Part of a small language model's weights: tied embeddings.
Each number is 500 + 50 x the weight over the matrix's rms, rounded and kept within 0 to 999. Layers, rows and columns count from 0. Numbers have three digits each.

# layer 2 attention query, 256x256, rms 0.0338, rows 0-54, columns 128-255
432473340517547594486535434539534502518558553492408466529488374548635416513406514505449651578467453583476509577525387463418534492328506382424521537475373458454504515521441540572492507460506448536471324619433545647601563422511351461534424531451568514522471405624450508575454476537528447437627568468544504674378493396499490473457557458640503541495464568456578501507612586515627508385417
558530488344449346455484360448500517537391515460559494449633464494455489451420527441526376386505459464548363488519418482383589405589448485568512556684435553416505421434406533679489524466460599494555507538671510508566526463480536609464466528609482463427628501477511435438505459579546573542426520457496518458501441510497496599310455474475437485507477507543538537475588442432428537533467
479379474553445408397433598572477346572430377571582452456518464407467486463523458434572591490566510463603392510521434477525441484531455436606542614390536507512490554549509426626490490450489445516622527483501347394479509466645517506482632504334453529443541537431539508535459489507539567601473393524452414413493417494459458426438505599401460509542449495511510619460494409508440639580501
448527570578463567642541506495462466543524548375518461413560495495609540445612476495425382548467468480520481479505453518483479477434497382430511561511418579534531523388488512530507429483501470561499394529546542575566520463448474518479464446461419417508457421454511462528556478426579459376394483485599490560487540358552636519444619487557501438542480495477420558379408554410564373426408
627416487493474437384415600564440481565429490505543563527471558370413583443488480422614634433606593434628470479416534351527455524585519478641435528406480445486451491514547442564487447450498652520576563601532461395463529501579488582463477554443514497461479611436487602517465498440487558532470560546487469367619457515376517459484425588392483468435514448517409549571538441481381647621464
438530461445628614498399546443504467548619336556463515442470664554389546469551324556528571510510468504555444456501629472655475612423509606482378449395605736541488318446601525514535538548599503540530622465470539435336535449631500486552490464363599594518456514521452542652440399530349483559618542486532464509427407583402502522430541435532416590466469580386379614451408504519550476479352
517430586408532507563383483588560558358555439537484555316677649511461463592564492516467516602432498498604486517422549517586481630447478616489478546489599454501476456516572452498349516545491622410503553431585470497471539441610649512519518472463537444504539503425460496439417541484446470428380522471481603503478544522428477485631553503521418479464354546587391590459420486507475419514514
573533511571509514379429498567442515568482397570481491538381626484509479500591545442540543457517537544366538421524584430609440462585490510521456465466581544556528522542486421413630569459475501510569582465533378469356510522641478470450441596464372498581473490515602537479539541433493542580453504567474474437583407517411460462414519493477448618366597487462530472510561394613511549579647
541585477416515530449468524462447441628409523427546572418504528406508589432591477401629521489547583414594451569409570536544519463401525414581441634531488497485497559404485500602545443448479495593531442535346473380631508617523518596502564444439455503490444524399398494520485515424502537540457458508479421434529386496517631538486497505401494554502478484520430532496565508401454477540417
581536478483464552563528422466548365406411511494553488469445421464569404539524570417553496508553527590485554503504476524534534429481474399604503444445617458515469544499502459517504471523418478423510432516352397450482406680479497450505565581554399592543444653546490481512530594471551494526536493443472559442558517427530469407431430522458472479588548571475556435438509432481381437564529
546480343465515413525454439648606454349427635504385476574436314526471372581369594413545537462368469452516465487568504618482442543493371405492591496585311451463515485592494522538460543528584372487444352526448555600521569522507440646497496497529571484461512565554460502452508486559562504541566509476516473596442437541574379592499433497470443375690550346489662504582531586513553516422435
455606539483539507551507517447659521606524568488480495440417508531573498555483454533607395454400395385605554496502492462496549580520458554479477571514520578564446502496538437543531358487583538586480515376549571542432574582502520502570556506455473490541417544509435627459577467483505534531531468478536420560495504618592569554492499437441530542507465450432405541618407451437465436481492
541464414527535550563507416522464433514488450422538453596465534420467515447500619566577421453573585505416477480522609388464543472423491511543452499565439398455481523551571485484417444506569549499510501482423331445443484461584531567549530559621436584486387508459522512421535453384502468499579442500454527435477433340531575484500465498447583382520595385551491366524484609473523454530533
541419584389608481422416501412525336619548518456553538501383544402419569332597398541508550514622552523424351526444527546503506546568460474565548503459524375707571554437472435478459521486533447580652504528384334455391440525618649587461591580389464497356510562406541529505570425483533523601427421528487346340474537340363443454310560533413509493506533597476558449516543526381492577646400
523475554546522583501426538339489445513550401590541468531595619596453478499458453524442494479621626545452534520558465384563520413496414622464459423458405590511537380404449437534567577401579496334494630543558507514481472367586512401516478512610452648435507446586532532438478373517510497474509614508475645559348479383517515441476592435529443479457457519435430520489458503604645468369539
470532561515537498635601445446430502467500585521500437530431499548588488576370559558534576613579483580378617480591497504301439424461465435444510478498373483427484509466438535421471489445485581566362427527583445592482448489398405423469482584596509481572397432531532567539546416436620474474550509385514601516482406528548507436603474516490580449545473573574498421590492590495442400366576
565417467487496396467382589581592427535566331492577576449452551397440501308584381384581566454496552494500363491453593463554518552520439398684420635480539369586422515502521502503511495502528502618663516535521474416384541480546547514495554601319508446503556545410578560634460482468495487504531531496565448375506595452407580456274462578422518538439536448579495605511561527386486674617385
331541520536484534577629508598439559402547455576490443517552308613566398553522563544306504493394388448510531485566264510585528384468490491419533453516477661465590474505355470483493523538454553413422448498519548588492599499485454484524481489510456498509514415520507440561457565531561584469546594560533503583433467484581431436481586442621601452538338498463553486485518526638586558397583
581468439394503478541516490426686449451412647489548466502575641392444529469605542445541365530638500529484531415539551459487448567521525497614435447539499465419525472520566493564402395442536492403546473435371512523573544601567522600421483550613399444508523618456404446513484525430493444519537472447430505388501575492459557590547446510429537539461530464539507456546459446450388496631556
531448503558558591598426507410508581467567508483488326576389600625537416617311658528484412509487452449356536501648492413528491572534445557428555526480489576569576421516483551426540570545584385449394524435506579607524449420397397495595421458648521494448592482610502519500535533457438486550494550432554471599481428514571444456543438469604465511543547606467515540462461502524530381368466
476438513556437444593430475381611488489541604519467432638468494511516510491444539504521430490595481549449436484550531451437477475512508579480560532581511558459583490544482503557474460471512493400525505472550424496527499526555511526539598557635402548359489526495562503444584480488581368430669514528481420496510461427556464580504498454468579450525514501515482415483440425464377534443587
483505508483565499393528566493516538536615590523464488444488428486508383521480462504372583474419520474437525470518580521473480443540435546423518459390446477536572479474403471427520559497502482451495437591391595545489486483423432549542545407515461529403550528566563565557374496596563486575608579577541506565464508349562477424433628434548407503553391581472505471463449501514558539468480
471538455486414524583378528509565320498376463474500565464594502486445531516562463496661426546553562522601507444481552559514488520560524512581587621535510546462400501618535519505543524465547523610549560422416420459516550425545570574399551455512427502519556484428569462518534487470509533396450402454483466476587459509425466653592470516424608509530523369508491558554523476434371460581487
406544536403661520606568571497390402412533456407453473539545519441479529570439524499539506550581443416525536612524508433603358529577472560458466552503544648448540416411528533435425506522499656495447564591658461452417554446437353471450581509507451513403422375448482472514548472534418439577447443516416487440541459548487539390453504374505634413499419473504375632519468517565626500419558
613573485553550452410406532618472433484474474434548510567360419446586479453566516409518568442564573426512453590361423492570584417413547395632523555378567418530479583447424504515538609420599446516524420571479565501593548556544537503491480488504359632490562519430508489415513573499576596507556520603461453446524628395509533565328401392460531531578553523515436514534597511421490526532436
527417585497475487437474550491420366540395459484573518447429503316490566321625524354562525526490578498589495550515331531571538432627501476555492597426502504559465655438379473512544531480484506559561460629516481397533513528427502482385558442346497472478524531415417479422378617452522555563342425579438604303580485525503573480491478554394474435367462489535539464619480520447313471602511
361404586467422458492527449370478506513390544486532514561524471453465510503568549586449458525454503605518490414660456463472514616595565550518449502631607537568575493647453442513525417533470586452506464444441402452386611470557661486476561543446488460496486513461500543445564480465554530579469473500514465494548409514409424461516513642412479528393564562423566532611500353523352547539536
535522450504533591501548476534497464480471595394448505454453527604490531486480524521581458518504556526491557593539461458503616548544517390456434396575483416525506497595596532548494548457540567491446607461414497523458420511487437453405451445561428589478542461588490558441617413527484457442544523498461389535437557391390487507591387424496535661478568553464453533535491486511568356476498
566424659467423563427476586456510391668454477677610516403467589433414548510540403467654584528598584540693593559326469490621442539519592420600472507305572454485504543462637402533542369499453595654524636459436488346382602648641497550574487466352418490500424435529440593592477490472429575555602442487428424395469465675440511415478407516454518666455438609497453511609520360584475477602534
439592534468616505420472394534401537599590507548449493439383580556499522453441368553491572572437483478485521554516539492597513519457581452375468430513610509535487450487500635509456487532503533634446485414481628556533537526473420547506416463438558511400428407542466534551504405596448580487662482498521425595385444545474532576431498497575496619524471697415497448474522456420507473419465
485581424560465481564482479534420581538509582432449472601323397483654559490550399463523485479334421474381563412545464558512480364500498415445607450535436487440330596518380516498577476379522517431594461557654514572500507462520465499427571576592471478545494505525546419452554506448554456524611452513587502481570583369599579468324486557523553322493469466516632315614470555333451565479707
492349473430562514556513487423440491449585470443425559536556463458517464446519551507421453484460442559492455412566444663457452537470497412528562573548489458667531594577360425430460567419591511514425355585548486502479482522480537496578585560348525507535566536419571494531562590518598467397575479448530550484447468488544440512432441587459512428521540482536601555524587641434491553510439
481477556591511563493412515433456420502531545569467347503398540471454451542538327557443575588636517546463478582567372401493403534517510549453553645441571515484518490480541479517550404542489415408526564622507468467537564429615584435534543442349408454430408435456465510404433435547463427573456488494401524444537515464514513442474598538477493497326591551431523515467365382431501489512564
409526447488462450482529467577506515529437519407550515511588582479458609541575529480582484507483421468529558450509423649509477555465498501510482502559541637477477484577503521526449513460573429545521545389623483523472535521639586561577438476518518433582582396470513485426466426569438532492495383353475455436508515544490432732586540529470526573469505381492432439649577517511435500523554
651371489443500465526466459501492456509563520333530484510530613332473523332622561484493464435544476560503410552525551534424504640486574483478460461542556271593555525535489504500426415506519409400601515522479545420483395546588571542432481549564536494473483676448296556407565528636444392558417523509455429412556606431478456522495472628429466484462655433538563414457544542494479496613427
475430423585436475509559511651510574481466692407526464530504480445611531458461696489545506617524451512435531557554305571409506485500396403504495487500378527496540548518337526460415486495442471458421413498566479587537484539465413466448409611562461394502572456519573471440609615377555466403461417547538456468456517342540530536545473538519579434574485466570494416543645570453441437501574
399589600534546352444607535602419642422542457633484523594537335548601421581422480583298663589477496610444520484456525624506516342456606549424598378478440463516563472513303613558563598416453369514431413601506510638617509494473402479564427463554491529437528432564579451558438494565502553397551603572597484679466448462524450396428626452648442586576362559471537415339573608636565513371480
448511392527461556497419484425516480574547488443505529480600529528583439483490365484445540470535562521474504598434535516599512447398512625499515481409563534504516515421472499394592483511560396450537492452446586545518556479579542620457463562471514517505536473566484410524498495444490571475395463430533568511401643559489477562588572395526449561511493529524494475608529496492590434494472
547484389615540562505467433534493487327502576480505476504560396502492549482611562396492469504540503427472408568509329503447628386516398477544469638393424504506477577534497396425439569408509397345538454528401514554532483538513553584434620595554383615594626421499474575467417486537562495520467537552495545511494543352638497463549533507460456428619528514545518561538458655505505536451449
528479565462580628465406377473288547544604483439491538375430655472513599470469399495453525447458460484536365483422568529566457437393488593441426517462581432526484461474596476556517493508541560393511649430680406447517409566581519492682501533471533476465471431522604588399515371502444461538503534428540508512573496475537504501472607494493428432464510567461391443409445523505472495490576
497463635479469597496464502401494448499451474544605403406463496518464443528554552598508416478596605408533578434481568469437444539482516493547577472406424499492558444493509435424482525517506486434440612419465501462467532522467476444585397392550434559547534540525553464469365579447473448508431501531488440495479518490535482530460502530523544478483465517396467607502549471535579367569450
567472582349528436396373518416609529550484571581472635542463630416377582504565375512614619467586528486540510546364533572577482394509515502552511426422496446491424476425498421442570510450516543644555595489461493496423631557644658554456373573498514420422426574421564575622469525502492496472529451541510506403503495621446525466446440565428453572420482481455552484675659515382439535587434
530521505531497454477500547490556539510600517438457526402560481519466513425510393541499511412499441515491480556456606516543573551433495439535493493567580520531470501514521577558513554501470506479551574455421542491516409582596522396524499503460435550475550607460479515587622514478432426423512455479482487569424573463409536517500433480510536715514596567523447512369432476361477432499452
482520530448451563431484502536384633442517578543428516552584601575416457646537500589415562546477504526549539585524381525671444526492494552351532492463595539406492481499482537461478432594409566522401585471557616506422520518595513476493403481483539394487440475528503458373511663655350529562476521429450469553425443601486398511586447518572466489446508524464580495562571458585590551477700
549547604526615533475526367484436502463584514433488548480497456518502426573533464563418465364500469449465486521409530603457528505495521416411604454615543463406464522521477503398545568523432636505457551507614516543498460521541490481562432524622386545498502484538576500447530482606412586458474607452529540613506611423517429522438576495509502446441649488529415543469575484553644528493412
557417397321485519395489523526486418514351526384582669488502566342488501398535516345644562358571640510628578505486645413513343676535359506708477621393618496528484491495603473515492512521427491658569524533389491350296544523560526638381473493376506504558431627405454458418538481350523537455387459505482562347580496562366570480546451543335485535515443308532442539568582383524475501702394
545450475437484590486393533486433464506581605587563448489457594441483451554592542503474569591616547526490509460504437505539505494502505522507459518404528492573509495483473566370431603463539507451469551533523543490467491511552570480517529544523469499471551507482481417401495534505495477517446439426435604404536487545462513467552452470469493487413502627464528450515502481454467447526578
517441525468473379439423452623447500464581507491524574518426484484439512513425516469497636423396511544506454474539541476504476577573585521489492562445590484468514470601532439508469537460467579577500632450636493420533451380535408568550451493453528460498535484492477543513352546562414577543464490472459455488567566606488441486447479500516503553436485500475514551429425426522420607445417
525499547518527620547312550597540396449627500461502562504397650463386448459574490553603633557584496505476392407554571547641501525491535531515414332432625489465444442612657501447480518464554462495631619399463508404313488517633572499424456507518485509547561436606468508487489419489337618522603593490501461443574607571416508557514545416463504570627601586449397499475409364521396566550426
464437605414543455578494453509375500457475577554489469501541392528459450510389492538428454610466493550468462468543454574582513490481523483442440415545453550420616403489449579469513503558448591518492438566538512533487481516468537512516420496498487449422628414512536427497427459428535480470477511446534387618427465485477518505408494507543478490489471633555573516370524405502557555427461
599423518541649565506631514469554444377362499418487500681464376460559568426573739420520443488505528529495550511461378639594569634489503365563573539608532534488566608498453469530506520397478511580511336663568431471453567578631537537490431411480335555551406565429504548464518586353592452464547531545490436408443557256403583489411525526494526537445645318450608512533649532482516550518421
362488479531532538503522451400556373375442605404449473551486422435578609559570531530494579627418533623486495512527468657448504451504561533432611495531438570462519573526403486529493439459496398449410435568465441504565549529410610511406599385422468498529469460402560461423382452503624462498514435509518430481441569431544403613522618503490468471534501503452560414608430522485447454515538
486533494504499431525547483481507547442555554526448535508438461525547601580495536442539520583429511466525477600535468355493503529514526571588556566398514505527558535514489350530498507414535525360477550496424408532604478461530458566467572460513462577422440447496508579513432497490589527542493440564499534421532393332542420442526566494509582445521388553456437462500437537550435536498514
590566480513449460490494486521544539509520471581514525515491402540500451524570488470483488451387450438590475546383541459573485550482498492479537716448530584472520516444441501484412459534424459632508491504570543534559507446524497604613490476494490413461468585532424484527405617450521561506407444520474463550538515554500499557410461448501440441501447501515517599441489475404418440513393
430424494541507488471580416454682495472407658537470521646412400482537640457569526454511431549418560583438544524475476543544566551499537550508623478544468481544458597588403556500445481521583485464485395592396432542542534516521562576470724559548445491505430580450518507526424488416621418530557393581450366440383664406562501547497426496466574512427543461462604409635433559415463531528508
# layer 2 attention key, 256x256, rms 0.032, rows 0-53, columns 128-255
532486494530503381522576514557495461453439555461524487467526406380665476498489547362571376527434520471503530480503441671451495413590444467533496514516444505527506546501404464484509445448526455464529309447510475528505508588473506538489560492550479490469539518437530484457545520472690550494422414530542512327495525489591483486567529497294486442489484510563518434556527551491464520539512
430463464560543584535494557554498411566604437417457548538456573438333576465530531483604507484465662522497445450486618503565517623520500524548438489449515442604438581506651426428550448496572357561524560515417506337452422522482538467599479478464494569619417486465527542548483500408491509472588437547487326358565479469467481423545425494473565506503543446512495520465452505438426548732487
514547517437544548475428528464491576545517466468460511538465634487311568487518463543506494486532491500507443481445605445528588600476501556500453475511564473486420458446598495440495551484500555517588688544511557406456426513524528480519431514541478544503486506510515538477487493560338514529518506482504481504498465484438438502518482525538536534459553543491522531497532463541528504619495
508527438510500421486514503487519468430499507557530475490429448432581478536409582382572507488448529514504590460547484550401509444517483522560562498587443405488532542531417470489474556476499469473452380521435395527553527498496490490433608484506585498455449537507427563477560551460679542546530477492447523315490489507547424529496468520328515533472465498525559434570549483520442529587579
495513559469462527443427444474499540568565482510449530463512641524321522485557459581484464447493516524482425534483563452536546535481524556472478482469605521538455462473624484473535468527494488547545697425519522398501449468585523497513508483473487556581503483541539492532486456571324480546500464447467457552494485523449440495480488488580526575543523579460510582433472467547564513576528
523499566527513469536572466492455631474515577484446479478499511620648468526438507606340479550450444457411536511459482496414496437529517472317558438554493503441499516508439640422543512537489549504449528448519559660539514440458463460458462525591525454449530459535489512468547464504477476487438579457527543839485498522544487499536531446700437519610503468518510529398484452479523479180523
481537429531523505488491468440417518593592504488419464520460477652534461458414497596417473493522423501387588544557491417407441455480538496369538462518454497464549443474486568443499499545493482533473529507442487647510451462459455473535477486576463579502481484578543473515520442478469460555553552486525562793458437517585559541433526476700530611465608595464448471483442437530599524208519
460524570449538452535478496440531544514548527467457480452562489627291542588515472608448567502551404442554511563472498538457531576474452551454501540461581480430465422461551577492511472562569425558459647431535615472578463493472483538502457479481583504384511498529448490526461462576360502494544522453506494722507536545464506541564448540677496483601527576461427577444448578456538532343398
506462506445532455469453482456519457476562444500475554492499588562277527494527518577500497504447522456478478526533554450470519551478500573476493475459645515501450482586623512463471482546479513494528610500549502368468522468543560482519527501486509501554504467505538571505464523517316500542537497484495521467563480561363428535539449455515523590496505512481493531421473483487477574680518
514461488484478489447475549472460504554469470496518487554510541357290613410586488512585511464525534478481401544430476469518540526542514495560465544529519480517464472495559395523517525489531466547599531527507498383474537469550532575488496472421466478486504505448492497495463436520386488522484442507498457292495469522423538502500504586360500476442513433540503556578527504469464534716460
489479569535492434517606538421531501546385443489534510537531491337561535468628479425591378521516581537479545532462462512438431431476494463601528431494475517551473576378415428474523562452497580467561478538476410415512471553517516421477594557398443503516503664416479429512535542453643479460471345545521447208541569407350587430461510530288485447448442519545526515575532558524362520707552
557415526492572569623562520477413405542568557556545503504532458461401536427526593454491576491593647551534609473511478581417462431412522539585554443478437423427578519556496570492541634530420492470529446474382393470566469489570531435435601503485462496471490559481478477384536450535566434400517428559494578458524572535406579519522490560408514566506483428512477443443565461515460459505455
480512564477434433436427574501512506504550488523412493451504579512314569447512445524496564448494524515539449534463486494573483572504546501522500492481514504522448451519558522456507511543451521574517648502549556398513546508490546517552487483380513455527491508543548502538535526537337507543490521484465480447563509540397516512520509515508485619484494539492464591489523481458497506624451
516496561463472558503468522484502486504459439537407507524537543581293584458499483549523531464521509453426472461484587409518524484531474488514461557503607520460406488539670539462545489523511531551522658465528539412497530470520464525542418450494544480566484470557514490506503509556288454556507507492480496539554365579416516466609453510582499506487509515522499548463455530531486471550496
479511508543501387462599552567399614487567539529487497449456421485728449500410511489422475473389392509474471432508524520492402547522459431428505421506434473485510526505495590510496513551437485547397351512524480645538493493396454561496441491521554413458529511484490469570501575545554508455545478490487486657511423626551445506548513576534471483553474501527476437445582543505483500288459
542511464483412500420558566470534456461476470532547480515548466316532495488636535356529444453485531494592486480501413566549521470553502523614479549479477447545596544520459416535539466476485424435534368550429426455606571588563594503499636473389429473454525544528393477429556544466598526519493401551541460279536476475463561483513499577266437522568481410532523500520521530515501554708466
526455516476536488507462542473437577527493506498424515527498576578299551530500429578504498457504523460519485482474531462485539537493594498428535462470600562509418463518604507420501449573501556504517691453491580411494487466545511472517485467540514504538481498525488501515492543562320532560533493486468460538546464496491456492580501470583481530459513581482492541455435495563535461532538
546508442546498468495525497507500452493427571463589455482545465351689497543453517434603485493471530520447490481487523588450505559558464450536495531516368419547579585487382501575506511431521456523504319556507473564595504469417451542484522519518513474511490537460524514470540445467653568477485465492482487376519608392613522498556487531433499418476516457521527457558585505461486486523492
464516499478532549463432477486457485550538352481513499463476549520348599452511511578560507481463561481579461514478529463551530520499526512499539542472599553551432468542580521460540474570479539597541685463550487388442535446503521464569454491419472551559504491498521538484440488560338496491538488487490421488509498503429536525441501498463537524489517456447494526524504452538500455573471
462490523523424463508590527549496468492475509538501555507512323468702457506537515393471533538468531522541539440482469619418494407478490443493498432501427452503562540505360529532553492471474479452507330527499409611526519532450535479421606502490474479529471551499454514507430498482723518486511506539523527513458512483549580460500516485453431448577497441553478458532574545513472500397517
499541552501547488441562500542478436548496392559545507415517485349430473407491557487545548468469657485518498463459511565507588553508478468597472554434363468474414528430590458425512525468429577512509519601497569487561572463462534534545392441376497526512466513522492505539508502501481543550445586504484493263508429527470546423478452509378492562492549487527528540505578583557546526670412
509561480555489453589506477524389453418430507508574541501465370379700501483511590424564460453549517467510521470491417544498387470538464471573486533524468548513505530519460523591474500410497492487527264519523496558537507563527435483495515526475521498472443476498516471480556472450689526511483414433487525439487489542535445467554496552402549346528571546531540445591538550529516530433496
531586497480567574472397480481484562553609463485414491446517584563337526543457443583482515499488495534468480594501510378468571502446538556433478411512558494514460432533595493499471498549516511461431688525539572341456502493572515439552444430486522465485489539578490518438528481457364429506479546539496497589494508512449528528397529433655460613420517566472522566384430421509538434548510
463446498604447643436363407564525595518604494534514560476557552623662423489392440585304502442451451572471465421513434468387495540457547497339539501597487396520507498519433549457505538493459418511515596452531574691585470460444546484563427513503546568543616515608534508481476538462572525453536714516535588769482531562595450513578554604655427590514474532491553496351444435506465458338522
482465459466451456520510489517515485541442507493511574461521572434288590513483509465612468499443593553543465447522530516475548569539486593485474557496477493492457529508643416517480417505453569501554586511515469310478488452543514508544478515469510471540458489485514572590458458495465516513491430450500492299535500586446470515532514619357451500442519504528492554518535518486454560710565
529520478454490525417433487479494530556499513507450479503507553513278555480545530515580531493500506528550460472473621436550485571472532525571516519504552461549472474529631424505480470483519516541561657480482500419428495551621544519532486537497480477552485499495546503476530453536365494529519507494511414470515466536398412485488462542479546520487493532482431528501455511564492534686536
573521510469512563480428520541516533544488417515481455501479601530302575439523524524588592464624474476523456542455623496514506470413452507561547516400522464473445482439653520504487505512486489549518677489512566440539490506503462535528464500489534539514516527573495482489485414611294444480562459464527463561478519510419545489521471379601491571574550440510433517478498544495542418567527
456544488523429478510501516550545558494534525515495520415489497635582385569452434496365508493489452486491501477503479582420450413471527617502540473468504525496547426502456515460540509538506452513434435485509530522482513446491526479536476508504480419553519521478507439519472541462555514451419495498551613640515470597595565573516554440614453430414460472460566391522488467511548470352496
490580454440552533522445435542473550554635448433509487485547560619434477487459484615348440490452409469438445536516583454517514557462539597396469463581614586473487427502607487467536535531498523507508675466531534452511495422504552504504425474499508499471557442500525519496461463598296472470465575479544488736520531529507534568473568439710510526486528552481414524454490444538514535443462
532498472556504512647583525510525510404514561489507465466549366615694444563506577488427481543457468523440544501532497571442454427544498526506516526519434513513508534511425487498524507495500496444484426491480463626498517452446505494479554512580539486526529446522489500524526537447661522511432526514521590711535545502621542501566561471530487528554500470559537473454472539524555515289530
526425493500468414469545561504594409411416452517495521554598457345405582467561534456637477493553615608546459561466424504441518599544481487682485595485438479519549542489488476518495498449496418485553505533460516402547499532486507508455562482457507461403482608423418487487573467492623517480438507508426425175592485445411494541491470562303493528546527398496526518496541546468456504725485
497513509517446521432535538477518491539373445503521494519535490387396612517602533431655538496510601504567470531430508386452520485555471495547511517503458445439521585487627391515469437499471561470588516520511420420525487524490449567479484469529512475547467566505498492436535476410560527590404420486470419154531513451447496458566456472265548513506481533522487518607460498499454504760561
518480466441546627418437476495398571547589392525497597542584583547438492443474593507484489486400452437479553497491655508580485456493450550504438444566476539468514366547480567455478578423490501580458592359521600566454504486445474550503449539594533542527475438571556495492601466561474499485491588423517517671439433577479466528540432467615497591573427490463431484428592606564568481451460
451563531493624603580513487444564455567582480506450461494541500633416525517402459569416464505428513516575501561550602360493533513498483577454516501507492450522532514503604629436526462590445552517446585491484585439489416511427538447496414528502549536441519490446499507479570459418456427477524606578516361648542472510452582457380444373597488517490469461519481629344368489454475445471412
449491495441473522454454511449500554481465470536460588538494537584309550462511452528510532496480520447519499488478494451538515448463508547571482542440580587500394463501629496490495524558453605556528676473454497445444521483560499478562445456534486536544499476503582478571427487484328544527600515518455446512490474525446519492491473438566531522525447502475474526543430493505504517519477
512508477477469448507503492423577406486410457561491518568518394375360498543543501384588481407440554549573558459462557528480474554516515532648538580556505350552515550513551416479480433459515476493606436578444453405498542565509565585532579474438431534553451575425470465440495451486616511560487479507473441237502576491489486477409422567206470440454510443506526496601478501504506545743492
529499424507486466556583501520569499419449587478522461530476378455728465496468520383503476535490473449413518508519434537492547514567486442493431540531407461509513571449469476512523476520551503474498333512516482588504492499456482486458488527534536445433484499462495457509487503474623493564502441513496566507497534474582470494540472515396437383480555458558552483573593499483461498453495
545507536470588373510580504519510542425489561525495486565445468461604552517434550535564435509494475390547536421524531549409429435560437433535508498511462556483529543579528569555471547533473508559474349493582423479596530495428518498531562468610449425407434478440491589499516553530592496470608489524528487484474422467504546528448469546384483510540487468485452462479498508483449573438535
485494530446477438437524507493507420593396417484559524537469560361387544420530484433640506477462563508485512425504519546485477553487497460562512499521583463550515587484504488531477468483461483572557455548517497357505552599530497525514509428474515433476444572482551493492496518425455571549476368462501479189512461610415449486480455580292529438396501470551495451512528497500467517768541
420484490545496408491607599526483541434548526542472513561535498678602391511452502590371535499532395435505531510566505441464413558567447480392473510527490542406532456547473635395511496583456466562447450537474589676528467484448475501489482502546535508458510445541465472564593543476496491534514565507488584693409509549544521430516530497695531494546502494459508539425472532472589525233449
456544448560462510545393490553395612542626530496443573494375554536561458599427499494421566504386407554439451597517454465560573477514547495380446512555494472479474407500519568599536511497435499565514490486583556618465498480526461547445491543453494452487502433498443473428505418567387512427473584456542566620434578581546579541439562458682449469487460530516519367508428360545544534322552
521506456483539515551535524497421558542513477482440456450525541614465479510525447627417456501498505492484456509492549408539496591434536508424472518511589479468484435518646534466497444569546513491493671444562565371505456429510511476541508402465505484525526402550510456481537431560266488517491555461486530639503453489517485551472515431621523544549522514476423546378389453523519473457482
470455492478522520531508438486512513473479554552450489549437478651600423559481545518392429551520521486459561481521488482459507460507489503418508440481498487501574522487471556444493505534499499474454440514522533641497515439448459513426489486597540461531504451514482469481404501475556510549476562517480533646499481468590513535506528444646495412475536481487527479537536491539567477282534
498511457533502500536516450494553579515465503469462413486494477647643450543407495526400482551505380477393534516482522492490456491524471498448501451550471526530552473492401576490492533526498498496447450529564524654519473430465497511467464521570486552456560482503539432558448379464535460459488584536495498774494579490566542510511556466691489546509507470490473428410429556487532466309412
482499486483457499518506535588528525473483540530514496485525470485684462573445519478416512530481478467506498539541382510486485539589460503441479496480419496570502508455459556575455506465519448520419394532471509566499477445413484434478480484499586522509507513495480498573542454428690477448487498484435559530533489523599504494490566490531541482452449546461535478477438529445535492283526
510533548538537495487390463469463507552534412528441497511506657531278542506575477570560526486502516526527422497506571408559546509458573549480522472522558504425444458476621490484504500513522535512511655458512463401502463489528533466549524486436472515522521511517525550506463503558304477540565477468462482520522456509451440514451463513485521567488488550470458578448461456480510510589504
515479499524487542422471458433440570480491378518428538477528542550404575511483510545463467458463400552531514506469526374518454509496459532433523507570552455441474436519616453512543455511419545588515601418507481457484484483505476559497414467484524548522487517509522542570501496525399504545506566513577446650450430526429537473548497512500509536589495503528474524415436512568523538473527
409536531490444588529420533523514585532530512474483494495596571624599426445460379608345448536528489437497434570504437554522574537508535505358423470539524557537401534412506548454520467476539549487460651452523588583476463526539548438541404480569497510533507488483541552517484485500370518484513607486499479754464528462584545554492519399754558491463502598549502525506550470543601454375534
494514555520528475523487490472455600553551484529446486466538499634547495511371419595335453426514509450496485567467458492399516511512588548374541512533469581496405463458489584484560473537476537542414704488533586537571542411492492436559448472515495464423542492488505581503528478494427439469438596484533560801439496561618507499490521489776492542398464547509478536421507489532633450263513
484492447577429493514490482506533516458424481506459472478490516549701474500519545431473452473475401482446518529481493508417501486516508441463506537541462489537483524523410497525527485486519455484444398526538453586579513480489481467512548514579537505506465526512514490476553489472617549465470506541489517507437539457537514523533534453516516450519478453526492452576531570506510507381551
449511480413430429475451480550544427560456464449581481452583563402266595473497446494668526519434536483548481519534495421418604557529486592589570524497486458511463531487572504541483484467555493501574549484530443392523509493491569506457588506390608475521509546470501502492483475556482531516498354498501427236596491543467460611497486558267485465474418475586477536635518498440421453813529
549555476448519505512513472546535485516440470529595490501522517382412515432458507419728475431557482465571466497526455454532501509562419455654506577561467496502474537497574505558498545453469441455568476520499447440514500573569455518547521510530448496426497543478447545468612470415489516523510463486486460270583450478448518494455433526337517533480493382520543507488557449463477496825478
510507448469497551437472513510517380553414410474549502476560528319394537421559521482620525495603516481450457461524515584491533500513399478573465538506541427480504546489567483503524495534481445529595381556493526353514516577519494517530498523495548494523518533503563515499534476557476508537512470448500477344561526608446533490433490618248456504527600455559524576507551501488518560719516
455483530495530510587414524546462430540482454493431536488495478455503505416433443456470442625564517514389559505566610452512529480538527470413464340545453435493454550501389443507535600420549584391471459598423466593423471527539528427390514479538545580498497538435569537530478415454511475580572651548483486574473489385453573540484464550550530508554606603485483475465520562514457534506592